config = dict(
    norm_place='pre',
    attn_scale=0.177,
    tie_embeddings=False,
    extras=['capped logits'],
    optimizer='soap_variant',
    schedule='wsd',
    batch_tokens=65536,
)
Each number is 50 + 10 x the weight over its row's rms, rounded and kept within 0 to 99. Layers, rows and columns count from 0. The size before them is the row's rms in percent of the matrix's.

# layer 7 MLP up, 768x384, rms 0.167, rows 222-258, columns 64-127
099:48 43 56 65 43 48 66 40 40 43 62 53 55 41 52 57 47 48 36 41 53 44 44 48 63 49 59 63 40 62 49 36 16 54 65 62 28 50 50 44 35 57 45 53 35 62 53 38 52 50 62 44 57 68 50 51 64 45 35 55 53 68 52 52
093:67 54 45 66 41 48 48 38 34 60 49 47 63 51 41 56 54 57 48 59 52 56 68 39 63 53 43 62 62 50 38 47 41 52 48 65 35 40 42 50 50 38 53 56 50 59 49 51 52 47 35 48 41 47 57 30 45 39 68 45 62 29 61 63
102:38 30 44 59 38 49 49 63 47 58 51 51 29 43 59 45 27 64 37 45 40 45 52 38 64 48 51 33 50 46 64 55 53 43 47 49 42 63 56 53 29 31 49 51 62 64 55 55 45 54 34 42 57 40 46 51 60 54 59 40 43 55 64 54
102:54 31 48 44 48 56 58 45 36 58 38 32 52 47 54 51 65 55 39 43 37 51 54 50 49 53 47 42 63 64 68 51 53 32 55 42 71 44 50 56 45 46 63 65 51 42 48 54 43 60 40 47 46 34 56 68 38 57 48 59 43 55 39 33
100:53 55 55 51 34 52 69 59 64 38 54 34 40 43 28 44 43 56 21 40 58 49 49 56 71 57 51 48 52 32 43 63 35 35 64 61 55 55 57 40 40 66 37 46 53 61 51 61 74 50 53 57 58 43 44 43 50 52 46 37 56 38 51 43
100:44 43 45 61 52 70 43 40 66 32 52 57 60 64 68 56 45 68 50 21 39 52 49 56 53 45 42 55 33 60 78 52 60 42 56 41 50 41 44 56 52 57 39 41 55 60 66 47 44 42 38 44 38 51 49 65 40 49 57 54 55 63 58 55
097:38 60 61 45 57 31 54 60 58 46 42 51 51 53 56 61 48 37 49 56 60 45 24 39 37 65 45 47 57 44 49 53 53 43 46 68 59 48 44 49 52 62 45 51 53 43 40 49 41 43 77 55 32 49 60 59 86 50 67 55 56 57 52 47
100:52 53 41 55 55 40 52 67 41 51 34 47 41 60 57 34 66 46 57 61 58 54 64 45 50 45 29 66 75 47 36 43 58 58 48 59 57 46 46 34 65 55 46 38 49 73 49 53 72 39 32 58 26 52 45 38 52 49 56 39 50 63 42 50
100:51 47 52 58 60 53 58 41 41 30 58 46 50 48 46 52 44 47 59 56 50 50 31 57 41 37 39 65 48 69 49 54 50 66 49 58 64 58 34 79 43 45 60 49 41 61 32 51 41 70 62 60 62 50 73 57 42 46 52 69 51 59 50 63
105:55 50 53 46 47 52 41 61 49 48 54 38 46 57 48 54 51 52 46 45 53 64 60 57 45 45 56 35 56 35 58 49 50 77 47 60 54 49 50 60 43 47 51 35 64 30 52 56 34 46 69 42 48 33 53 52 69 58 40 54 57 36 49 50
096:50 57 39 38 41 55 47 36 48 54 50 24 38 48 57 45 46 35 55 51 45 68 68 33 48 57 39 35 40 34 36 70 39 61 47 60 59 51 36 47 53 41 75 63 44 55 40 70 58 56 63 55 44 66 49 43 50 60 27 50 41 47 28 45
098:41 52 53 46 59 51 53 57 53 44 42 61 48 48 48 57 58 42 36 61 39 50 53 55 47 55 40 26 55 51 58 51 71 50 45 38 28 48 60 52 51 48 37 56 60 51 42 48 63 55 41 45 30 72 52 50 46 63 35 60 52 63 59 47
092:50 48 35 42 60 53 46 42 60 52 61 53 56 47 55 51 42 31 54 60 40 49 47 59 37 47 61 53 54 55 45 52 69 55 38 53 46 56 47 53 49 48 57 32 59 64 51 24 44 53 36 64 46 54 56 53 22 43 55 59 65 52 52 53
093:46 65 46 41 48 56 38 48 37 49 69 65 50 65 33 41 56 57 40 60 62 60 51 44 36 49 47 49 56 35 36 40 62 46 44 56 66 28 50 47 58 44 38 63 31 58 37 56 26 35 67 69 52 57 49 58 46 47 47 52 61 51 48 35
095:45 57 40 33 59 65 49 59 61 42 57 58 42 47 33 50 61 55 61 42 43 49 51 48 54 49 48 41 36 57 31 40 66 67 66 65 42 50 54 58 48 51 62 46 60 40 41 53 30 41 40 54 45 47 57 41 48 54 41 40 64 47 79 50
114:62 40 56 47 21 34 49 60 32 54 43 50 51 56 50 47 42 62 49 51 62 62 63 47 47 55 45 39 47 68 40 71 54 47 45 62 63 51 49 43 59 53 59 50 25 52 57 41 28 47 51 44 50 47 36 53 55 55 49 50 54 60 37 71
108:56 49 48 63 36 54 46 51 44 37 38 41 29 55 37 40 44 44 62 47 48 43 47 30 25 49 60 67 48 63 36 36 62 47 69 61 63 36 60 35 48 38 61 41 80 50 25 59 66 45 48 64 51 50 54 42 46 60 47 48 54 42 44 62
093:26 51 60 43 45 41 29 64 39 53 52 50 42 61 32 59 66 50 47 50 39 49 43 51 38 50 54 43 34 63 54 71 52 54 49 41 45 43 47 35 31 26 60 50 58 54 43 62 65 45 58 55 53 48 43 53 65 54 49 63 57 38 59 39
097:49 50 42 47 52 37 54 48 40 33 48 43 39 49 53 36 59 43 48 64 50 35 43 51 61 36 64 44 58 48 32 47 37 62 19 50 62 32 49 40 47 36 53 52 72 47 39 59 53 57 41 51 60 51 65 51 60 36 41 48 46 61 44 39
106:45 36 53 65 53 57 49 39 55 64 43 58 50 35 64 54 36 54 55 41 58 55 59 66 33 51 67 51 45 38 48 43 51 41 63 60 44 53 56 53 56 49 43 46 31 41 54 47 50 42 54 49 43 59 50 45 48 58 52 69 62 46 54 36
094:37 37 38 60 48 64 63 65 55 47 49 47 56 64 60 47 62 40 62 53 64 48 20 59 56 47 61 38 61 63 53 38 41 51 41 47 57 60 62 53 50 57 55 29 41 48 32 54 19 53 60 60 50 41 45 47 60 51 59 52 56 33 50 35
096:58 40 51 49 47 37 54 50 51 50 55 47 57 47 67 47 53 47 42 53 60 51 45 52 31 49 53 47 51 50 72 52 71 50 41 45 40 63 48 40 60 50 58 64 41 22 53 49 53 38 41 40 63 48 53 45 51 36 29 36 55 39 54 52
102:58 51 36 44 52 47 16 56 44 75 51 69 65 52 41 50 51 61 66 49 46 46 38 52 45 63 58 37 50 66 41 54 67 64 54 47 59 52 64 30 42 47 43 33 45 44 48 65 49 39 53 52 46 47 49 40 66 56 61 54 50 64 51 43
095:54 59 68 61 62 44 50 64 61 51 64 28 56 71 45 62 57 32 46 43 45 38 59 35 26 50 42 44 45 41 53 60 60 38 60 33 52 49 51 55 52 68 50 43 46 52 51 46 43 54 39 50 62 50 42 38 44 63 44 55 49 40 46 52
088:45 47 46 45 42 43 55 34 53 49 43 61 57 57 54 56 48 51 30 41 35 54 42 57 30 40 46 68 58 51 56 50 55 55 51 35 63 59 40 31 60 53 55 40 60 54 42 54 62 58 51 42 53 49 57 47 59 48 43 64 53 41 40 55
095:53 46 35 62 62 65 47 62 38 37 42 35 41 62 57 55 59 67 48 53 50 71 42 52 27 39 60 45 53 51 32 41 33 41 44 45 46 60 46 39 58 40 42 52 46 57 45 51 44 40 55 39 59 57 53 65 49 56 56 40 28 62 50 54
099:52 55 27 67 50 53 42 50 68 27 50 62 59 35 51 41 62 54 49 51 74 52 36 60 57 54 56 43 31 30 54 52 44 44 25 47 49 58 61 56 68 64 62 44 49 63 53 53 40 42 50 47 75 45 33 52 48 55 37 57 53 49 64 36
103:39 31 60 47 36 53 47 40 55 53 58 68 60 47 60 53 50 49 48 36 35 43 68 64 65 53 34 50 53 40 44 70 44 59 36 53 51 64 52 40 38 45 52 49 58 55 55 52 57 46 37 53 37 62 47 66 62 32 36 54 46 67 51 48
102:60 71 45 66 52 47 55 69 42 61 55 64 49 48 60 56 62 49 33 48 64 30 60 45 45 36 47 47 64 45 57 63 48 55 65 47 40 44 47 61 57 52 51 50 44 49 52 59 69 24 60 55 52 44 50 53 29 46 44 45 46 47 56 17
097:72 32 58 51 48 38 51 60 66 33 50 48 61 48 56 38 56 57 53 31 58 47 27 53 57 41 43 59 49 59 39 57 42 51 56 58 63 63 67 44 39 68 55 59 61 43 58 41 41 51 53 43 20 40 43 68 49 46 55 79 53 45 32 47
096:44 53 44 55 40 27 64 57 39 78 61 35 51 65 47 61 63 50 49 56 48 47 43 50 52 44 41 68 54 37 45 53 47 37 47 46 58 50 43 47 50 52 54 60 55 40 27 51 70 32 31 57 53 45 52 52 72 37 41 50 52 48 59 44
090:66 53 50 48 62 46 53 62 45 52 56 67 50 55 58 58 44 66 40 60 50 56 45 64 56 49 36 55 60 55 66 50 54 42 57 38 51 47 42 50 33 56 32 59 49 35 53 48 57 68 64 56 41 58 50 58 39 34 59 65 38 48 39 50
094:51 45 58 28 46 45 66 37 54 34 56 52 44 67 62 63 59 50 50 57 48 44 47 34 64 58 47 41 57 62 50 49 54 62 50 51 46 34 43 62 55 50 55 49 49 43 42 30 45 65 32 33 56 33 39 50 42 57 45 34 49 40 58 26
096:49 59 36 32 48 48 53 45 44 60 36 74 46 58 65 42 45 58 46 44 54 44 43 60 50 58 43 37 48 59 37 51 71 47 53 61 44 61 58 51 58 52 47 64 47 46 51 55 44 62 40 39 48 45 40 40 52 48 44 38 60 62 53 46
109:51 57 51 48 40 47 61 58 49 23 61 53 69 50 54 50 50 44 40 41 53 57 52 39 47 42 63 56 46 56 51 58 43 43 46 62 42 37 43 60 28 52 71 67 48 40 53 51 73 51 48 51 50 63 67 64 59 59 61 53 40 55 50 59
103:50 61 52 43 49 41 61 44 50 49 58 67 54 49 55 41 46 52 47 48 34 59 42 61 64 36 60 50 48 43 43 54 48 68 52 34 54 44 54 36 55 52 45 42 53 44 46 50 36 52 45 71 63 45 43 42 61 55 52 52 53 53 71 54
091:46 35 57 45 47 45 55 43 37 39 58 50 67 64 67 58 41 60 42 60 43 37 45 50 58 56 46 38 43 54 38 48 45 47 72 56 57 57 42 58 34 47 43 49 61 38 72 71 50 56 70 36 74 41 35 41 51 32 54 53 45 58 40 28
# layer 7 MLP down (transposed), 768x384, rms 0.16, rows 222-257, columns 64-127
098:69 37 29 41 61 63 58 53 34 48 54 51 56 40 32 47 68 64 30 53 45 51 64 48 56 51 39 55 43 53 43 53 46 50 41 70 54 43 44 39 48 48 48 54 50 50 45 35 50 75 54 58 53 46 18 35 64 49 68 33 45 42 40 50
099:64 63 42 53 47 46 46 38 25 46 42 32 76 51 56 60 62 52 48 54 67 40 55 42 37 74 50 48 40 61 48 49 41 47 44 50 34 58 52 33 63 41 56 48 54 62 43 42 48 50 43 61 72 50 63 70 53 42 53 49 62 54 62 44
105:58 39 50 43 56 54 38 57 50 44 59 61 39 59 42 63 37 43 41 45 59 68 40 49 39 85 52 53 35 51 54 39 45 55 45 39 54 54 47 55 41 54 42 43 45 48 47 79 42 43 51 30 58 42 63 54 57 51 65 67 73 43 46 54
099:43 38 49 56 41 49 53 40 34 54 37 66 53 39 52 63 42 49 63 42 47 58 41 52 64 53 57 67 54 48 45 53 51 42 58 72 50 51 52 57 28 47 45 63 31 51 58 54 36 44 38 36 36 63 55 38 43 31 44 52 39 54 52 51
098:56 63 52 69 60 51 46 74 41 51 59 53 64 45 37 54 54 62 41 36 61 34 38 76 51 57 34 46 51 51 54 44 64 43 57 34 61 41 30 68 41 62 51 50 31 48 53 53 56 65 55 63 53 59 55 36 56 59 48 46 50 61 46 50
108:52 45 49 36 49 51 32 69 54 46 57 64 45 56 39 43 37 72 47 42 56 48 45 56 25 72 46 52 57 66 61 43 51 66 51 54 43 55 72 55 57 42 55 54 30 50 43 46 41 50 41 67 49 19 45 49 45 36 55 57 51 41 39 58
096:56 40 51 48 53 38 44 47 67 49 55 53 50 55 72 30 43 40 64 46 50 52 29 57 56 61 49 53 60 37 57 42 34 49 47 39 43 38 60 51 72 36 48 34 51 49 50 65 51 63 48 51 61 51 59 57 59 49 56 60 43 50 45 50
104:52 61 69 48 68 52 49 59 37 41 46 62 62 64 57 60 37 44 55 55 61 63 48 46 65 41 54 61 46 26 58 61 54 47 50 48 47 18 68 72 47 66 40 52 50 45 38 48 70 52 46 42 62 43 55 65 56 45 54 46 57 70 57 51
101:44 46 44 63 59 39 65 52 47 44 63 52 50 62 53 45 42 52 54 36 45 32 26 46 55 43 44 47 52 55 45 43 54 51 48 53 47 49 50 66 50 56 64 43 57 55 46 42 57 49 47 62 70 64 58 37 52 60 55 57 39 20 54 33
104:54 28 57 51 47 49 62 40 66 40 56 54 47 29 43 39 42 66 64 39 43 65 29 47 61 57 51 41 46 50 41 56 57 57 54 46 58 44 45 62 52 28 63 49 48 42 52 61 49 60 53 52 42 43 53 55 47 48 58 43 62 58 40 62
099:54 68 45 44 39 51 53 31 45 49 56 47 31 37 48 35 51 42 56 47 42 55 81 32 50 49 53 38 41 39 26 48 41 59 58 70 63 43 30 51 49 48 42 49 45 55 59 52 55 36 47 54 48 59 49 33 68 47 37 46 48 30 32 52
100:47 41 58 41 38 52 46 50 61 59 56 41 42 47 53 63 42 55 35 52 40 43 56 50 44 47 41 52 30 49 55 56 42 51 54 61 62 48 49 46 37 51 58 50 57 47 39 50 76 58 38 32 51 37 37 62 36 40 46 42 46 83 43 44
097:56 40 57 37 54 61 39 42 73 60 37 54 63 49 44 31 53 37 40 46 39 38 57 67 46 51 58 38 60 46 62 57 77 53 43 39 52 44 42 39 50 62 42 53 48 51 47 58 64 42 43 46 43 49 59 70 51 68 56 42 47 62 47 55
099:48 42 46 46 50 47 28 56 58 46 46 55 42 46 57 53 50 49 52 65 52 62 49 52 36 29 59 38 56 51 49 46 53 57 64 59 76 57 55 51 45 51 55 54 47 46 52 40 46 44 59 65 68 63 60 44 35 69 64 68 48 45 38 58
105:40 56 47 53 58 41 56 50 40 38 49 50 65 53 24 35 43 49 65 60 58 44 53 62 51 51 47 68 56 52 73 45 52 67 61 46 40 36 37 54 42 61 56 54 30 28 61 65 71 59 43 59 75 68 55 52 44 35 67 47 47 48 54 52
111:36 47 48 33 44 36 48 33 27 65 46 60 35 54 54 51 50 56 60 71 45 51 60 48 61 50 72 45 39 56 48 57 56 54 33 54 55 52 52 54 69 29 51 71 44 46 49 66 60 52 49 62 55 39 40 67 55 48 61 44 60 47 52 42
107:54 33 41 48 67 60 53 47 35 49 61 47 58 52 33 58 38 66 49 37 38 55 54 65 45 39 65 51 55 54 51 41 55 53 57 40 47 57 50 52 47 43 42 52 45 60 59 53 44 46 42 38 58 50 54 66 65 59 30 49 77 48 57 55
096:46 49 47 54 50 38 35 52 83 46 56 62 55 52 66 57 25 52 47 41 54 47 64 45 49 51 45 37 23 46 53 42 49 42 35 43 46 60 43 53 49 55 51 39 61 58 61 53 41 65 34 66 46 54 52 62 53 34 47 38 48 60 47 50
103:55 46 48 50 54 63 70 74 43 55 52 48 53 44 58 38 40 43 30 42 54 47 46 53 62 56 52 50 39 41 52 52 72 48 65 40 38 49 59 23 46 45 36 57 54 48 23 37 47 58 41 37 61 48 52 60 48 48 39 57 32 53 52 46
094:48 58 55 55 62 25 50 54 62 67 35 62 49 57 39 61 54 45 63 49 53 48 52 46 60 51 70 63 61 37 45 34 62 48 63 46 64 65 47 62 67 53 50 75 57 54 71 44 30 71 51 40 69 41 58 35 41 65 55 55 32 45 61 45
093:58 55 46 47 50 33 22 20 64 55 49 61 61 45 47 57 39 51 55 39 50 59 24 60 34 56 66 59 51 46 46 55 61 69 56 72 52 37 62 61 56 53 29 42 57 37 60 49 72 39 52 65 35 74 67 30 64 57 46 54 56 58 71 58
102:61 40 67 52 58 31 36 40 57 53 52 57 51 58 63 40 64 48 43 55 28 48 39 52 47 56 36 48 49 54 49 65 52 50 61 37 67 66 41 69 61 54 63 53 53 41 38 58 48 44 43 48 56 61 57 31 48 48 50 36 48 64 49 47
100:41 66 51 43 48 53 57 43 53 54 50 42 50 48 42 42 38 74 37 66 41 56 31 55 55 37 50 80 49 47 27 52 63 37 42 48 58 45 56 52 43 39 55 55 65 52 41 70 52 49 67 54 45 33 40 41 58 43 53 52 70 58 50 60
099:53 74 47 41 46 35 44 61 56 37 40 68 75 67 53 36 78 58 39 61 46 53 69 49 38 52 39 47 37 52 43 63 48 39 40 50 54 35 53 61 60 49 49 45 35 44 54 70 41 46 57 45 56 53 49 45 43 58 54 40 45 47 39 60
082:38 62 56 30 47 49 52 56 41 44 54 53 51 46 55 49 61 72 53 57 50 42 49 41 63 46 47 17 37 46 54 49 59 53 38 65 42 55 34 47 53 66 67 50 48 30 35 54 39 46 37 73 52 49 49 55 53 43 67 37 41 49 45 70
093:29 54 53 64 39 75 46 51 42 45 57 59 52 55 55 61 67 55 61 61 42 57 79 46 45 50 50 51 44 66 38 37 59 51 41 55 57 54 53 44 41 44 45 49 56 64 54 60 63 59 59 48 57 66 52 30 56 53 50 47 27 70 50 42
099:50 49 54 49 36 45 39 52 62 31 48 46 57 60 23 58 54 47 50 58 60 56 56 45 48 44 54 57 41 47 42 38 49 50 32 54 59 60 57 58 46 57 50 52 27 41 41 46 27 71 41 52 58 43 55 56 55 60 53 27 53 45 41 37
094:57 43 62 45 43 45 59 52 51 68 43 29 63 34 46 53 47 47 39 58 44 54 49 34 42 42 61 59 61 48 39 42 60 57 54 57 51 54 36 55 52 39 50 47 53 48 58 61 34 58 58 55 57 49 48 55 50 53 54 50 55 52 61 71
103:47 63 45 53 52 55 30 39 51 38 42 48 60 44 67 58 47 62 57 54 64 50 58 46 38 51 52 55 25 48 61 55 56 59 31 42 47 52 52 58 68 43 57 53 49 63 59 45 53 34 58 46 48 53 43 54 61 56 50 46 45 51 36 51
100:58 51 53 44 63 36 59 43 66 46 42 64 47 51 46 54 51 46 40 53 47 63 46 66 68 59 47 54 57 41 62 54 57 62 50 50 56 49 53 58 57 54 48 51 47 38 59 58 45 50 55 38 51 46 52 56 49 70 45 58 45 74 57 58
100:61 37 52 58 58 45 67 55 52 49 39 47 45 63 74 45 47 40 35 41 56 50 47 46 54 55 49 60 46 51 53 40 40 54 56 47 60 35 46 59 36 45 67 46 41 42 43 59 34 54 55 59 28 55 37 53 54 35 66 51 44 53 54 54
095:46 63 49 59 39 64 58 65 54 53 54 70 49 61 52 53 71 56 71 68 54 56 60 56 58 48 37 62 55 59 35 68 46 35 62 57 53 48 52 44 48 59 42 42 62 45 57 38 47 56 48 62 35 49 29 43 41 44 57 46 35 54 58 41
102:40 63 55 65 41 39 47 40 49 44 47 32 45 42 55 43 41 54 52 40 55 45 54 32 65 68 69 52 48 39 42 42 59 62 45 53 63 59 60 50 49 34 52 43 30 57 43 37 43 52 50 78 44 34 48 54 42 48 31 40 59 56 41 68
103:43 56 40 53 38 57 50 55 52 51 49 40 33 50 49 47 63 57 71 55 62 35 55 60 63 42 50 57 64 60 66 57 46 46 56 36 21 64 49 64 60 38 55 59 34 64 63 63 44 30 49 53 43 44 69 63 40 63 44 48 63 31 48 52
112:57 39 44 35 51 50 60 56 43 66 51 56 44 53 51 47 38 57 46 42 60 42 57 40 43 56 52 56 34 60 57 57 31 56 33 66 55 50 55 48 50 45 59 49 49 62 52 34 55 42 48 49 66 57 46 80 46 54 67 42 55 55 62 59
098:45 61 44 54 50 54 38 38 41 48 39 46 43 63 48 49 51 41 56 47 57 56 53 39 59 64 69 49 64 47 54 57 65 47 38 29 46 27 60 44 42 45 59 52 59 44 55 64 52 44 46 51 59 45 63 51 55 50 51 56 65 47 41 69
# layer 7 MLP gate, 768x384, rms 0.157, rows 223-258, columns 64-127
095:54 48 48 53 45 54 49 32 48 31 47 51 48 36 39 48 57 32 59 28 63 40 53 48 48 53 40 49 57 41 55 66 57 47 56 59 51 45 57 53 58 51 45 63 50 58 38 55 42 47 54 55 39 44 53 33 43 49 53 41 59 51 46 42
108:49 51 59 39 43 43 48 43 34 51 48 41 55 51 48 40 49 50 53 38 45 63 45 43 44 56 31 43 30 52 47 34 44 54 33 48 57 46 74 60 61 51 61 39 34 50 46 65 47 37 59 59 50 66 56 66 67 45 40 36 71 48 44 58
096:54 52 46 60 61 45 52 48 39 54 58 20 47 38 24 58 61 59 57 46 44 49 66 62 45 39 58 53 57 52 42 53 56 68 49 29 52 43 55 38 67 31 63 51 46 61 41 48 42 61 52 49 36 46 63 50 48 60 60 37 37 60 44 55
097:41 48 34 43 68 53 63 65 39 27 41 54 53 49 71 39 95 35 56 67 40 59 48 52 61 43 49 54 26 64 30 45 63 59 48 67 57 58 68 48 48 51 62 58 43 55 71 47 30 42 32 44 63 44 45 61 56 52 61 46 58 59 32 33
102:29 56 60 35 64 47 55 56 49 57 35 44 50 48 55 68 52 46 49 54 35 60 50 48 55 41 39 48 64 54 65 58 43 68 46 56 37 46 69 41 41 60 47 55 61 46 29 54 61 45 66 61 67 57 46 43 46 46 51 36 68 74 45 59
096:42 52 53 60 65 42 43 52 51 57 35 30 44 49 41 49 60 52 36 54 40 52 44 45 36 45 50 48 41 37 36 44 51 74 47 58 65 48 54 41 47 42 55 40 59 44 58 55 29 45 51 62 46 55 63 36 46 52 52 33 52 43 41 46
105:46 37 55 42 37 53 35 45 55 42 32 60 57 50 61 56 37 46 42 54 64 63 55 43 61 52 50 49 49 53 34 63 48 58 41 46 33 70 54 61 53 41 37 74 53 45 48 49 49 52 44 54 47 47 53 46 49 49 45 53 37 70 28 43
104:56 44 50 35 60 54 33 53 48 43 51 47 48 57 57 41 49 54 46 65 52 58 66 61 45 29 68 47 57 39 47 52 43 50 62 38 44 58 57 48 42 52 30 32 60 49 57 43 49 35 42 44 43 52 42 57 41 50 40 57 40 53 52 56
108:56 54 38 54 41 62 59 43 69 56 48 51 67 46 39 61 60 50 59 54 66 44 59 61 64 35 60 56 33 56 47 73 64 64 34 49 46 37 47 61 55 54 55 40 50 43 56 53 43 46 62 62 43 65 51 69 46 41 58 50 37 50 64 55
098:64 48 65 45 82 43 29 49 34 60 51 57 54 64 56 51 45 60 45 47 56 50 51 55 68 64 50 63 28 52 55 55 54 76 43 58 47 78 53 28 43 41 48 46 52 50 64 39 44 42 54 49 60 52 44 57 53 49 45 46 61 59 55 73
099:46 46 47 44 62 67 66 47 52 53 42 54 55 45 48 68 43 54 42 63 64 47 50 34 48 34 60 41 54 35 61 46 49 81 48 33 67 63 41 40 27 60 58 44 65 49 55 55 53 59 62 34 47 40 47 34 65 53 42 31 56 45 46 53
093:54 44 57 52 56 51 33 33 71 41 50 43 60 52 40 45 53 54 47 46 42 65 39 67 57 53 46 36 34 54 30 47 59 65 61 38 39 53 49 60 42 54 64 58 40 40 55 60 57 53 70 48 55 62 31 46 55 67 49 56 46 63 48 71
096:41 57 52 64 47 55 47 55 67 51 58 40 34 40 60 59 52 51 58 46 44 44 49 74 34 48 39 47 48 44 43 51 47 41 56 60 46 57 34 52 32 51 33 48 52 54 48 57 60 58 53 48 41 73 58 41 73 34 52 45 48 44 69 72
095:50 60 51 45 40 40 51 55 59 48 33 51 43 60 38 52 45 51 41 59 49 56 51 51 44 32 57 55 44 45 65 52 42 79 56 50 55 57 52 32 59 42 48 42 47 47 43 70 48 42 47 63 57 51 46 48 57 71 40 52 55 52 45 49
112:60 48 38 43 25 53 30 54 57 46 50 50 50 44 35 51 50 53 37 78 35 40 68 29 50 48 52 27 39 61 50 58 55 71 38 42 57 50 45 29 57 60 37 60 44 55 54 58 60 50 43 55 58 51 30 36 47 58 30 59 44 61 46 68
101:48 47 49 44 41 52 48 41 54 49 50 60 67 44 41 53 57 52 63 46 55 62 58 58 32 54 47 44 57 66 54 48 56 55 66 44 54 60 55 53 44 40 29 49 58 40 51 58 72 54 49 55 38 42 45 69 57 65 45 58 58 46 51 50
092:51 59 54 47 45 55 59 55 43 62 42 40 40 42 28 51 52 44 35 39 36 32 46 59 31 71 47 39 49 65 54 58 52 48 37 46 49 60 31 44 53 33 37 39 49 60 31 59 43 29 50 57 52 81 46 44 63 70 58 35 67 65 38 48
095:58 72 40 45 45 66 49 55 42 76 53 53 48 30 58 47 60 44 38 58 52 45 60 37 55 71 37 45 42 61 57 58 58 61 43 54 40 43 60 38 51 46 48 63 50 40 54 64 43 79 34 53 68 61 61 45 69 50 57 48 47 47 54 39
104:59 42 42 54 62 55 80 36 58 45 69 52 53 55 44 40 47 72 59 55 53 39 47 31 41 55 37 41 45 54 47 66 57 58 42 29 49 49 43 41 49 38 42 50 45 22 28 43 42 44 41 35 57 49 52 49 41 47 54 44 61 48 37 43
099:71 40 56 53 72 32 55 54 48 66 52 49 39 54 62 54 54 53 55 63 49 39 38 66 53 57 38 51 39 62 48 32 42 47 51 43 58 34 35 45 38 38 81 47 47 74 77 60 46 64 52 40 51 59 47 48 34 48 60 37 61 51 55 48
096:53 54 61 48 53 36 59 50 67 49 63 74 54 43 36 37 42 44 39 59 50 56 49 48 47 45 46 47 34 50 50 46 63 66 58 55 29 51 45 66 55 65 34 64 39 65 27 54 53 42 63 45 25 66 59 56 53 56 58 52 58 64 26 58
095:39 36 63 44 53 56 62 47 57 59 46 56 65 49 61 46 53 61 51 54 42 41 66 45 51 58 52 45 64 49 41 61 37 49 41 46 59 50 54 38 41 53 44 59 55 61 56 60 43 47 45 45 34 41 54 62 48 43 44 63 66 34 44 50
095:57 43 42 36 52 65 53 40 55 59 39 64 59 31 55 42 51 55 55 40 66 69 51 38 59 48 46 46 54 43 42 67 54 39 42 59 63 61 30 70 67 44 46 42 56 44 53 63 43 48 47 60 62 50 44 59 59 45 20 33 46 56 49 56
088:61 48 50 45 46 51 74 54 56 37 60 68 46 53 57 55 54 55 55 32 52 54 55 37 52 42 38 50 62 55 50 62 54 62 54 43 47 73 53 40 62 38 31 57 65 44 42 45 67 36 51 46 54 43 52 61 62 34 44 54 58 55 47 62
097:66 45 63 42 58 35 17 46 52 48 49 56 41 54 44 58 48 51 70 45 64 39 51 36 37 41 38 47 62 65 44 47 66 45 64 60 57 69 51 48 27 48 60 44 43 48 49 44 48 49 67 65 56 61 54 65 49 38 43 59 57 29 41 31
096:56 60 43 59 54 70 35 64 54 32 43 63 49 38 51 52 62 33 42 41 47 50 48 51 60 42 51 42 53 43 65 52 48 58 42 67 46 63 46 48 43 57 50 54 57 54 48 52 38 47 43 51 81 49 57 37 38 47 48 36 63 58 56 56
093:44 41 50 45 53 37 22 58 64 32 41 62 61 42 64 39 25 39 54 52 64 55 53 44 46 51 51 48 45 36 42 53 53 34 53 45 55 52 47 31 35 39 49 42 81 47 61 48 51 43 47 51 48 61 54 48 55 56 49 46 30 48 63 55
096:37 56 31 54 49 54 42 38 67 57 45 39 38 56 46 46 47 46 55 37 42 51 53 59 46 42 46 50 51 36 50 43 44 37 22 46 58 59 45 51 57 43 32 38 50 48 40 63 70 67 56 65 51 60 38 54 46 52 54 36 61 44 35 51
101:46 36 64 48 58 51 39 53 54 39 56 45 44 42 59 43 60 50 65 53 56 65 48 38 39 37 60 32 47 44 42 31 57 66 62 63 44 33 37 47 44 38 53 46 49 46 70 44 52 50 54 39 50 53 50 34 59 47 50 47 49 58 43 46
100:32 56 54 49 31 55 44 59 56 68 65 60 50 42 62 58 44 60 63 52 60 46 33 31 39 53 63 49 68 42 44 48 48 53 47 62 68 44 45 47 47 50 43 43 37 43 55 59 66 57 49 64 57 42 58 58 52 60 57 49 56 62 54 51
092:61 55 47 27 65 55 41 59 34 48 57 49 51 52 63 49 43 49 72 67 59 51 38 36 39 57 36 48 55 31 50 60 57 52 56 39 44 43 39 54 57 40 52 61 20 51 34 56 46 31 51 53 52 59 65 59 54 42 39 37 36 47 49 45
096:42 42 42 44 56 60 40 31 50 52 59 31 47 41 36 37 61 43 33 55 46 51 54 47 47 52 44 43 59 57 45 53 57 28 32 46 54 42 54 50 47 54 45 45 46 68 55 56 42 42 41 55 57 63 76 42 55 38 40 52 54 66 47 36
099:58 57 59 51 43 50 33 64 38 61 62 53 46 41 58 36 54 44 59 44 56 73 59 49 62 32 58 60 57 54 48 44 49 52 47 35 59 46 69 36 49 49 54 53 63 44 39 69 45 38 58 48 67 39 51 55 50 63 46 74 41 37 41 50
107:62 47 41 71 41 32 35 67 62 55 52 36 45 45 56 46 47 57 53 49 52 51 40 57 33 64 39 51 51 52 57 47 66 50 43 48 61 61 56 55 52 55 59 50 45 69 54 49 59 65 37 51 50 42 39 66 49 40 36 49 62 69 54 60
105:57 42 57 38 59 53 50 40 64 46 34 64 45 60 56 42 55 66 44 47 60 43 53 62 59 39 57 25 50 42 52 74 50 71 19 46 42 51 56 25 50 58 43 51 54 74 61 35 51 43 56 52 48 51 57 49 49 54 53 53 57 50 49 43
090:47 42 55 49 58 43 44 35 63 56 23 43 56 59 40 52 66 42 53 64 53 60 60 56 63 64 48 49 39 51 52 62 66 68 51 47 34 51 44 57 47 40 51 55 60 50 53 53 44 56 41 62 65 63 46 37 46 49 39 50 51 58 37 61